{
  "n_layer": 9,
  "d_model": 128,
  "n_head": 2,
  "n_kv_head": 2,
  "head_dim": 64,
  "d_mlp": 320,
  "vocab_size": 8192,
  "activation": "swiglu",
  "norm": "rmsnorm",
  "norm_place": "out",
  "norm_eps": 1e-05,
  "positions": "rope",
  "rope_base": 16800.0,
  "rope_fraction": 1.0,
  "qk_norm": true,
  "attn_scale": 0.125,
  "bias": "none",
  "tie_embeddings": false,
  "parallel_block": false,
  "init": "uniform",
  "init_std_qkv": 0.0519,
  "init_std_o": 0.0519,
  "init_std_up": 0.0519,
  "init_std_down": 0.0328,
  "optimizer": "soap_variant",
  "lr": 0.013,
  "beta1": 0.95,
  "beta2": 0.95,
  "weight_decay": 0.028,
  "lr_head": 0.0432,
  "grad_clip": 1.0,
  "warmup_steps": 76,
  "schedule": "wsd",
  "decay_fraction": 1.0,
  "decay_shape": "linear",
  "final_lr_fraction": 0.0,
  "batch_tokens": 32768,
  "seq_len": 512,
  "doc_mask": true,
  "train_tokens": 109900000,
  "steps": 3354,
  "dataset": "wikipedia_en"
}
Each number is 500 + 50 x the weight over its row's rms, rounded and kept within 0 to 999. Layers, rows and columns count from 0. Numbers have three digits each. The size before them is the row's rms in percent of the matrix's.

# layer 4 attention value, 128x128, rms 0.305, rows 99-124, columns 0-127
108:623483505454455447426449584492538486475500474507466550498538476434547443537573512437463544488497513516507488507571444481548444492494437465456583503464478403474470595587510453444461564383445450587445502526521572544433520501550519484577488509600500495493492515431421551498505465458417511407475564449571522474382586536471543439523505486605513471524507444439553491456587522532549547523560
105:476505439494618472540473518549556446612628496411518489502441562524547450444460587513443567578530473482493427505561390486543506512458562558514545482449440555465476486524574456494468460447454498532352485423565566525486508540484431547463437522500559478504605487507463464512508612453548554473484497516529464449547545542408436567505524550483531444450490498482482558457462427541538501528554
110:454424618512505478542545420510586472487501508550487515496494497542503488536415499502449392574592445473461411512538452487511461483443461525523444569554580499508549473526517562435529561450539497498551616483471491481545589361486517544611482501536617532525520545599468462494546438538422417564490506492507484476547473407493540565541573454509522527502482449483582584467444475503535464515553
112:509449555473409487516444439479505430548562397514624571578425506558491416511472462519423540398509459443584440584572429494478517474503533520516471442557478500443410434529373559482438524472555464534450490562549542546512438511431488458518483551526485549483501516533491394554460539437502454474486492572451475514415543486513546601480438605529429487473534529490468495545527484502521508422477
108:490511510474528488480433465539606506503485470397507522507399438453407438473529533524575526487476499600549512495453452464523429495525490498490547452561464525485613453500545553454478512513530549466476512529468484539492449468415469543431475569611502480535582479475495534474534538423500532522489503369498586479590527476533466373530424421531381471516431514524611505421566483558523513408518
111:506489499643541439527499548503501534416454452524494421471445451428464462541429571449503531515455444480478464496539453529512478426424462503437519541525559500460435543604467510385513405570604552458520454437398544506447446527425473406435456476501494481503512554461577488537459405447502533416452465531507556559458424526561464557593581471531441507510532543486500454488520537488483564547485
110:505502457661533514468522444504422527570553494511503495474461475453580454464498492621582471496523495399471550526396536498419514569551528501412559430433566499373480528514472499475457435442565496478553475429541444476505525580535519484607423548472479604496538444466551563455541482532515533557478527473615475513477491507541537462456505455538523478518537463484554494562419537569565551513522
108:433486529454486379498571372605383595481476486496490537408522521428547398586522490503461541522614511482506567520508489558528535526502451505460553446499503431527603574601508482479463535547576531493549484450502566416573561475549534526475582473485541464521534530504541434499449548511457505501516476466437528514513562469430487510491510556446532462485571399446500519471577586476502515531437
111:446519610440513471487544562497483525523454507429518512435471555473438463461404520475518462365513496464515580425467506508561445464448410397546506495490437420491503498589529556483424517404514543558496483456455476526493500623484455550561499524458476480498459464526511479493466443576542513611489561475512517511579516546488447419547534558442530456533607536614490547413434474539556493425513
117:490525405502475472507503533444557518493452556500538457398469528508556487433491476514405465456463530524488530513449403494482438575451460363419466469476491499435475520522566462545500449517573529476513519519519660467485451553493601540568502534442549480525439564510417517547498481380456599539515535423436412496557500531547567504505483457484413481489401497460476439465375513477479492485514
114:479479550525553509610417505600443443565557595598403596455564519503515600498478446487438482473506518501506535514478508481475423515471530546516498463429525508543526498445410467564437517587554395531541488454376535562474513381463466478555454510460506589473438525478496587551543456549494487456519501459477540489533574532476468513453598464445498391501479455418484528467532534477542529494544
109:530470530432509539519488546555509562508604530506471456381512540466527488556454541513534514558588530531576403563526512506464435396572521395409464596509518596533480513550485463497479519485541552578571483515551481425483372544475556447523560450428443434479613541452469517462580462431476437487452523557435550543490469522470537445517486440489503471473515536485503485540501535485370512522557
112:552511485569520541499619518521509567532485473580487550496466558479596613546488526456422510389479526565497464499413600535514487461510550531414498473525486572509522437509572516466507473487554507530517528456467422541511486506484518520498596590439489602485577540432598523455421460426435520524579473491583409506550487435494495459558402559545544503502410510485455531525525522487591470565449
103:485523553466500511515582484463482333612507492465500427548548617427435501453583470512464544483549468528474478492437460581575545575419525435435429512526554558511459559485520562405493518463582409472439397469563455465487458421522446449592561466425503508498528524462513502512587457524527489434399484514523430468499483484486503489498485496464485557544544497540498497432474503536562453481584
111:494510593431450550484548563558526533560515525476452455520527558549536535456478546565476459491462528464442447479485507526544551517472453538553519451432581551617527570471340502524441510448526448531369476496496464370434503528464616484454492533526515516524485507596530496483435482467510511359490547450583482456551416574496549500538528491479427567469502436505522527489531515511443571465433
112:533488545460526592527548574557392454517482528513514482538436628563420543496542439531443543506492523504446621515490528448462475435520433481459616503429574489476543472606512493425497516478535540501545498475514537384487506483513449489528562477590430420496487539541522530464497572584573463504508545461429449473485456473542578554492515575575433482464425582484434547546449537459513539492415
110:460492611469451492479467520570520445479507453505528480466504465457454625517655504450450541494522425522512547505536490498443551567559441557484534538502461503557371371590442573480539500525520539505507451535414435454468464442565521449468431499558535515547516533553474443489576626531470547509517451503567410401550506471521540607493498439477531437475564492561495454492495495460488527536503
111:486509443504538535470450410445607605473498422407540591475497537440516517451461495482495485483530479549557511449432488492479548413471454506496479443513514411469534498439381502453493549475529550559552410451558421481475446453485421485512476388511555549484482490469462432534434473550516509504567444462481379474372442533405473438570457476382483480558447537512491543526532490528469522543529
113:459470497547491551477503514501381498494460448466506481451573457530444470545525526572452439561489514514518515403552380541424508452552597552443443482444527483542524506474537565509464433466538485486437500482486485502539448572431567460576480487504607416464481557458576555494444502502547557552501561548438487486544617437513490525532517583419520578450481580531578427487565420560394468533498
112:560394449483453517577530337423504551472413479451536486439505482525559493498457421453463582529511493596498455455448565383508497460455508439545500554551593599508502492557585510507515506480462483524477445455512573477519599586545565450539485538536533487498461446464495600475479490527588495532471482513443597477553497454479532476503449503475493444584519439519434451473458524522507570590559
113:514408489575574379475593548583449511465607509529524453461547543568482428524500455478529491513556524542399534501494490620493599534456433508456488534558452476528479484469527529531588531513517533527496547513458482451479499455510421546553510491544500469468356488427415537504475474521469511552465545551517513455457514609533533496524375500481523396501499577510449609436465421544503525522521
116:578586437468512446532584471568457582607493462459554484477517463465499618507480501457499500580481512538570449530503528512497592483490552519516443487523505490486537519529481453524453555513494426432454442529474540392504498549540430449577537594596614471604520449496439457512559323515510498585531477500493518521479547543560523466474554552511530570435590502496474417476488519439530501470490
108:566619436479468443577517490445391498520570404509488496442507495549402516475525530477550453473445514473468423487575574473485450551577412551558490465489468486555488577413485484500456458511543477432504529575394525437571447522501600532537435414432496572515554450570474518521448495629599465433558478589456454506477505497504519479495470514497582526498480554483538535494483568558461513502470
109:490495530494489529505442477535425501485536544501485460484423525425486578509522414389457485564568430430522490512530462523518427477433460396493498405460404451465537462567452436638458446478545613632472594496573465442589515468529499522476493561503605514487532543539544623513589459521519572444483516498434541519482489433515559508510533480465445516490486431491511538527520497464476479560506
104:581592456485477526492444474495444593475477482520477476518480485583522421417501509428539428562489567530477442409468451559596410444579490553479548517478472486509475441397447588506446449523525498548447448475555626526515497486501422433452513471541536507543430556510532513485521535537407470587522602505491566534514435418534578488489505468531473497450535435589445518548560585500459473459566
109:531494590469494491450504467526494469528554389636562482606561515478632424471447424456450481482515464532478533442421552503487445547553614529455443534409506465590517426529526455446565515505512503529485502478510478578500562608449534550407513557549506506588524448499450488460525551534587543430419485513466447473489497465488427507550548426530542508517545574481524535510505565478406508497493
# layer 4 attention output (transposed), 128x128, rms 0.27, rows 99-123, columns 0-127
107:512546481452489474530523502496568450567551520457571492512541466628470400549443520447566482485505488485467529426476531523416558455515478451486414584553522521528462543441529474602436531551578572565500395611509485545597535453473487422525470447454536500464564472485500478495402420605472510454542482465454579412499471512478540520435593472512557580487465542525422466530425496538477547521458
111:593475459438439544503523537426509571564480513528442411499609471472483584539411538508533539457516456519434530524540547396349546486490452441501546566538488504519535473565504464500491446521462462500519354472516556478446547482386495492574525530466488521477480467510575469437479406465455544532511607582451489537459522399553507484493512513476487441489435491537531525584533459448449453459414
110:584471472471532459463535495422427549508493470409542544429509521463539453474538566604569486445456454470540527403461493495539576511493485520489497440491462499528452540441492475463483472503421533517432481473470500493504559547446514429469521480415456540499510444429511535538580536410562558435463526486526568593562471529480583436372468479518549495581547475520630417504583482517420457530370
107:511519558567602507495525571528519539532503435468498556461534590516565535532467475584556519530465515461464425557533455540481444572441475469570538501471519430527539562525408544615502479566486490526514470455411471478579484460413543441498476441515498594542606479475492494455510444510540628487449508465460537558488478541467519493467539489485476332544400474466472516431521398455545516474585
109:486498492513433495492370506514538493490412441487517535556472426612552543499515484477469451496509450398447567509565589487512557516430520498564529376438599551588497513436502408528480651508520578551452484457509471468425472510558464486402524443490474495520532521532508479604468459484512487460546455525483478483547619450456519485447562592535520499459507477469539475538546451390463478518506
109:534420439594489476535594524508511503640545419412419534535496448547591553479412449551417546521554501531481472535445506450561511513541450468570400533459532472519501623593503512458481559468499448503537596560576450514512530514459463506499476537562535437516426509529431414580479467528496481432490586562502518434593553484433468490473472545561524554523491481524479509502557464559502526447551
109:485541501513478429500486524453515495413519394475540584535457434439429518517519568550455485509532591530581598500539426450437439427483498362509502556565480447565497505581513478540427472480444509531465485555584540561507490425544519524523469433491471523459500559518533465495533488529511459561544511481561572470418484434422452555483422431616440441500648459485551534495543484563507455522481
106:450557477602529476505518557452500459578479556599570535536559475520466527478506536473578432580522477451547500473509499510491542482494379460484483485486502516448579514523464539524511505499536476491393579398531536570516560444501581481460526490445633509416426544503566525495506563464514410426531475490508615522513541541539483494411483436436464508404477508595507523562600581441570478463482
107:517573529471483604540464408472453485510385452578447540534540488523493510534495541449545540525513565498465492613472441523548531552465478488500473547484469471492560547435517465590465485448493460470448485392538396482456437438548458582477490501616559470421592488492615453515494519450531489470495447454540553559459526465471549456474420437553458525534544515540495454484391548503352550509512
125:481486583421512459492526549498517484482514524562527514578406578588506471561589427392436519527571370604518522496492462493517525585463419430593547588455459505483469503590542499396445444494448518445408548499528474444445464471591492509500524473571432485522524466477470521497409541526523458434531445591463552531509547453504554511518542477513546448489482508489506478483422502454480619476479
116:463460533509430411449486560456501414522494520534507483407622497549398554501531485526487487481519462517509523479506544488520599521585471508468466539546515551553500590445446578515469422452519456471472558488602495478470480647424543509503462453459431593532475463499462469529382532489569451518448502542518475471428450485511463462481511516581494471446486566469510399432444630473567450553542
113:635476476475536527461514515532546501471474584493463480461526594525512486451504462489436464582611530542448561394546506456541611532561474527595460498430470494467496461466465458534489557540491414461466534567461545580466505452551505503506504609553505496583436466549506527556554528534466563561464436467431505483475508475411452502453587440582485589366498402540500499443470532522539505530480
113:460449550594565386463443583500523513481483451441438481519516471568542570472562437566532548497497508560501505484398469515474526489449588446494451523550496564518533470558448417409508563405551469556460483459433513530463453422497441501453453451478559447469518484460372599409600534547402477498522570593486529515508446453473502503580484467492430542475503523528525446524550533562510506493423
110:528486497450493417444521447391556539460558496533399480483535444587559423504468559507564570490411542459518487506471456527508491483440580560504574538520530426486536494591512526547618520532494519508523557523553585513520534497401518594603480427555500488437535589485578518508537549523518542501537500539447527567537446621533414487520509433516456529401463393462520434476530552486476492478464
109:623554517493567486518564511540452598446501409568439564532390581535494491513529459517582514526498503516555545547478582476471518477577551540461514508589546514561477531435550574513493530548580555419508536473492438449485512522480439426558400467445420392473414516461550473523543473485456437520429459495386480486465523492478434568476468439420476466455442522534558562518488505474593508519484
113:512470661548510508545432409484383461520510552488567490483555457547514437466578438515509514577476520472547467510554465486463533449582540503567529556508474513619524505456492520422589602504507490437506523466522519528499482436557536522512575458561546542444463508513435478480475486410459539483464495517465478529428495639458433567465472353481568508529514554539592524522496453470523518425549
110:569490495563480522478518543605504573536507457491503509496543473475488478529513546539537509428500474458563429467506558438622489493524590362422538525469457493438614527389504475537442504493469505416548531528512586495557511507459468571563426428473521495499478500521541590453441502524559544482471465482457473436546516490584475489552555492481527435593478434416609603428561448437489482566531
105:425446477515496584441565545480411515485406456649506517545492483538540559550508600487616499568537539482432391492473552579490481430532436597514517464507529441575443440553515402451494579470508511499516584581480500515484503470491552490570466436519486484516536476576481520470584521560552518500494541518429537468548480398584489466450533438546525519557576524417494455527477513493518508518579
114:482490437558481506520517500431509537583546577477483472514443455511546513514516538467435562474541531472545538562324553405591517546424414548498551504480463405582505533480461494527559464497511525454465397558578559560355560442525491516531469559455440515495518416472450466532595486456525462457472492481513529538431514589463517459551551453491497426509506523434446568539526502486522395529478
112:467493499390464404488438529427501381465589405478489468586521506565516542482579502461436461520434546430529457419466454565564524527580509506546463513480500543493576455467540492524493427468465491578508515532465528433446577441459632539554511526466502464593507559498510448431548562478482507472439460443454438495429544451464525465477493555428556522599468442558429531525482490497453531396484
116:504522581371468517476532556439453548528461469484581555455498458465558492478540505403542440472509570516493394481529464445611388495584423490473529597461476508503529594445528480505524575543510525495501475504479498579476522560482480457461573532526391560512516471513653589452480514520507506509577534610568482464494505522506544507505491499496426500449506453621407539505556542512490526554502
117:439506488519515481542501568475473531455558458560360497473422543592533382460512474492505425505503455505429556378618469506632535469557375454617485477516463538519447444521538537606523483458449450496444457422588400506490476474472533601465454526458532523444505512489502541510478490558450446495445470480506428495497460554510486498573474536458526510516542518433451519518550502457521478489427
105:449560505565443475549471523509495464534533556465506467438450514428592500408443476485490505473567531537476537522402582567460458474596543479516531450542470479474486382509477475431566543508436476375509495507587373422439495581486503432510465488567524534510553607511570517455500448487532477480432451448501553505494468523534513594487525480431563395441616449464452496493519526512578478560478
108:467507426530532507578493518441378519439499470518551558561526520555394453536540489517471427473524452394463499476444490441467541573667497485546580587466499530482508498515441535532469440477418456422427466519505498524556464482525454457509575570539474533536535579524433462564541536398442562454564398527451469505565505432488574439465435500510435483438458510482564492479465451507567505544491
104:447514467430494532481437564580510465522538547419400503532559469513414502557463532464467465500515487583582545562471468575442437508497470487502518440453508497604475575515573522445483551438554454450446567483479384477527544487482472457566496560482451572504546512579453452529547524489484575484461419502389479468622526628486508530542527476572430522578485521523529588580482527468464480499416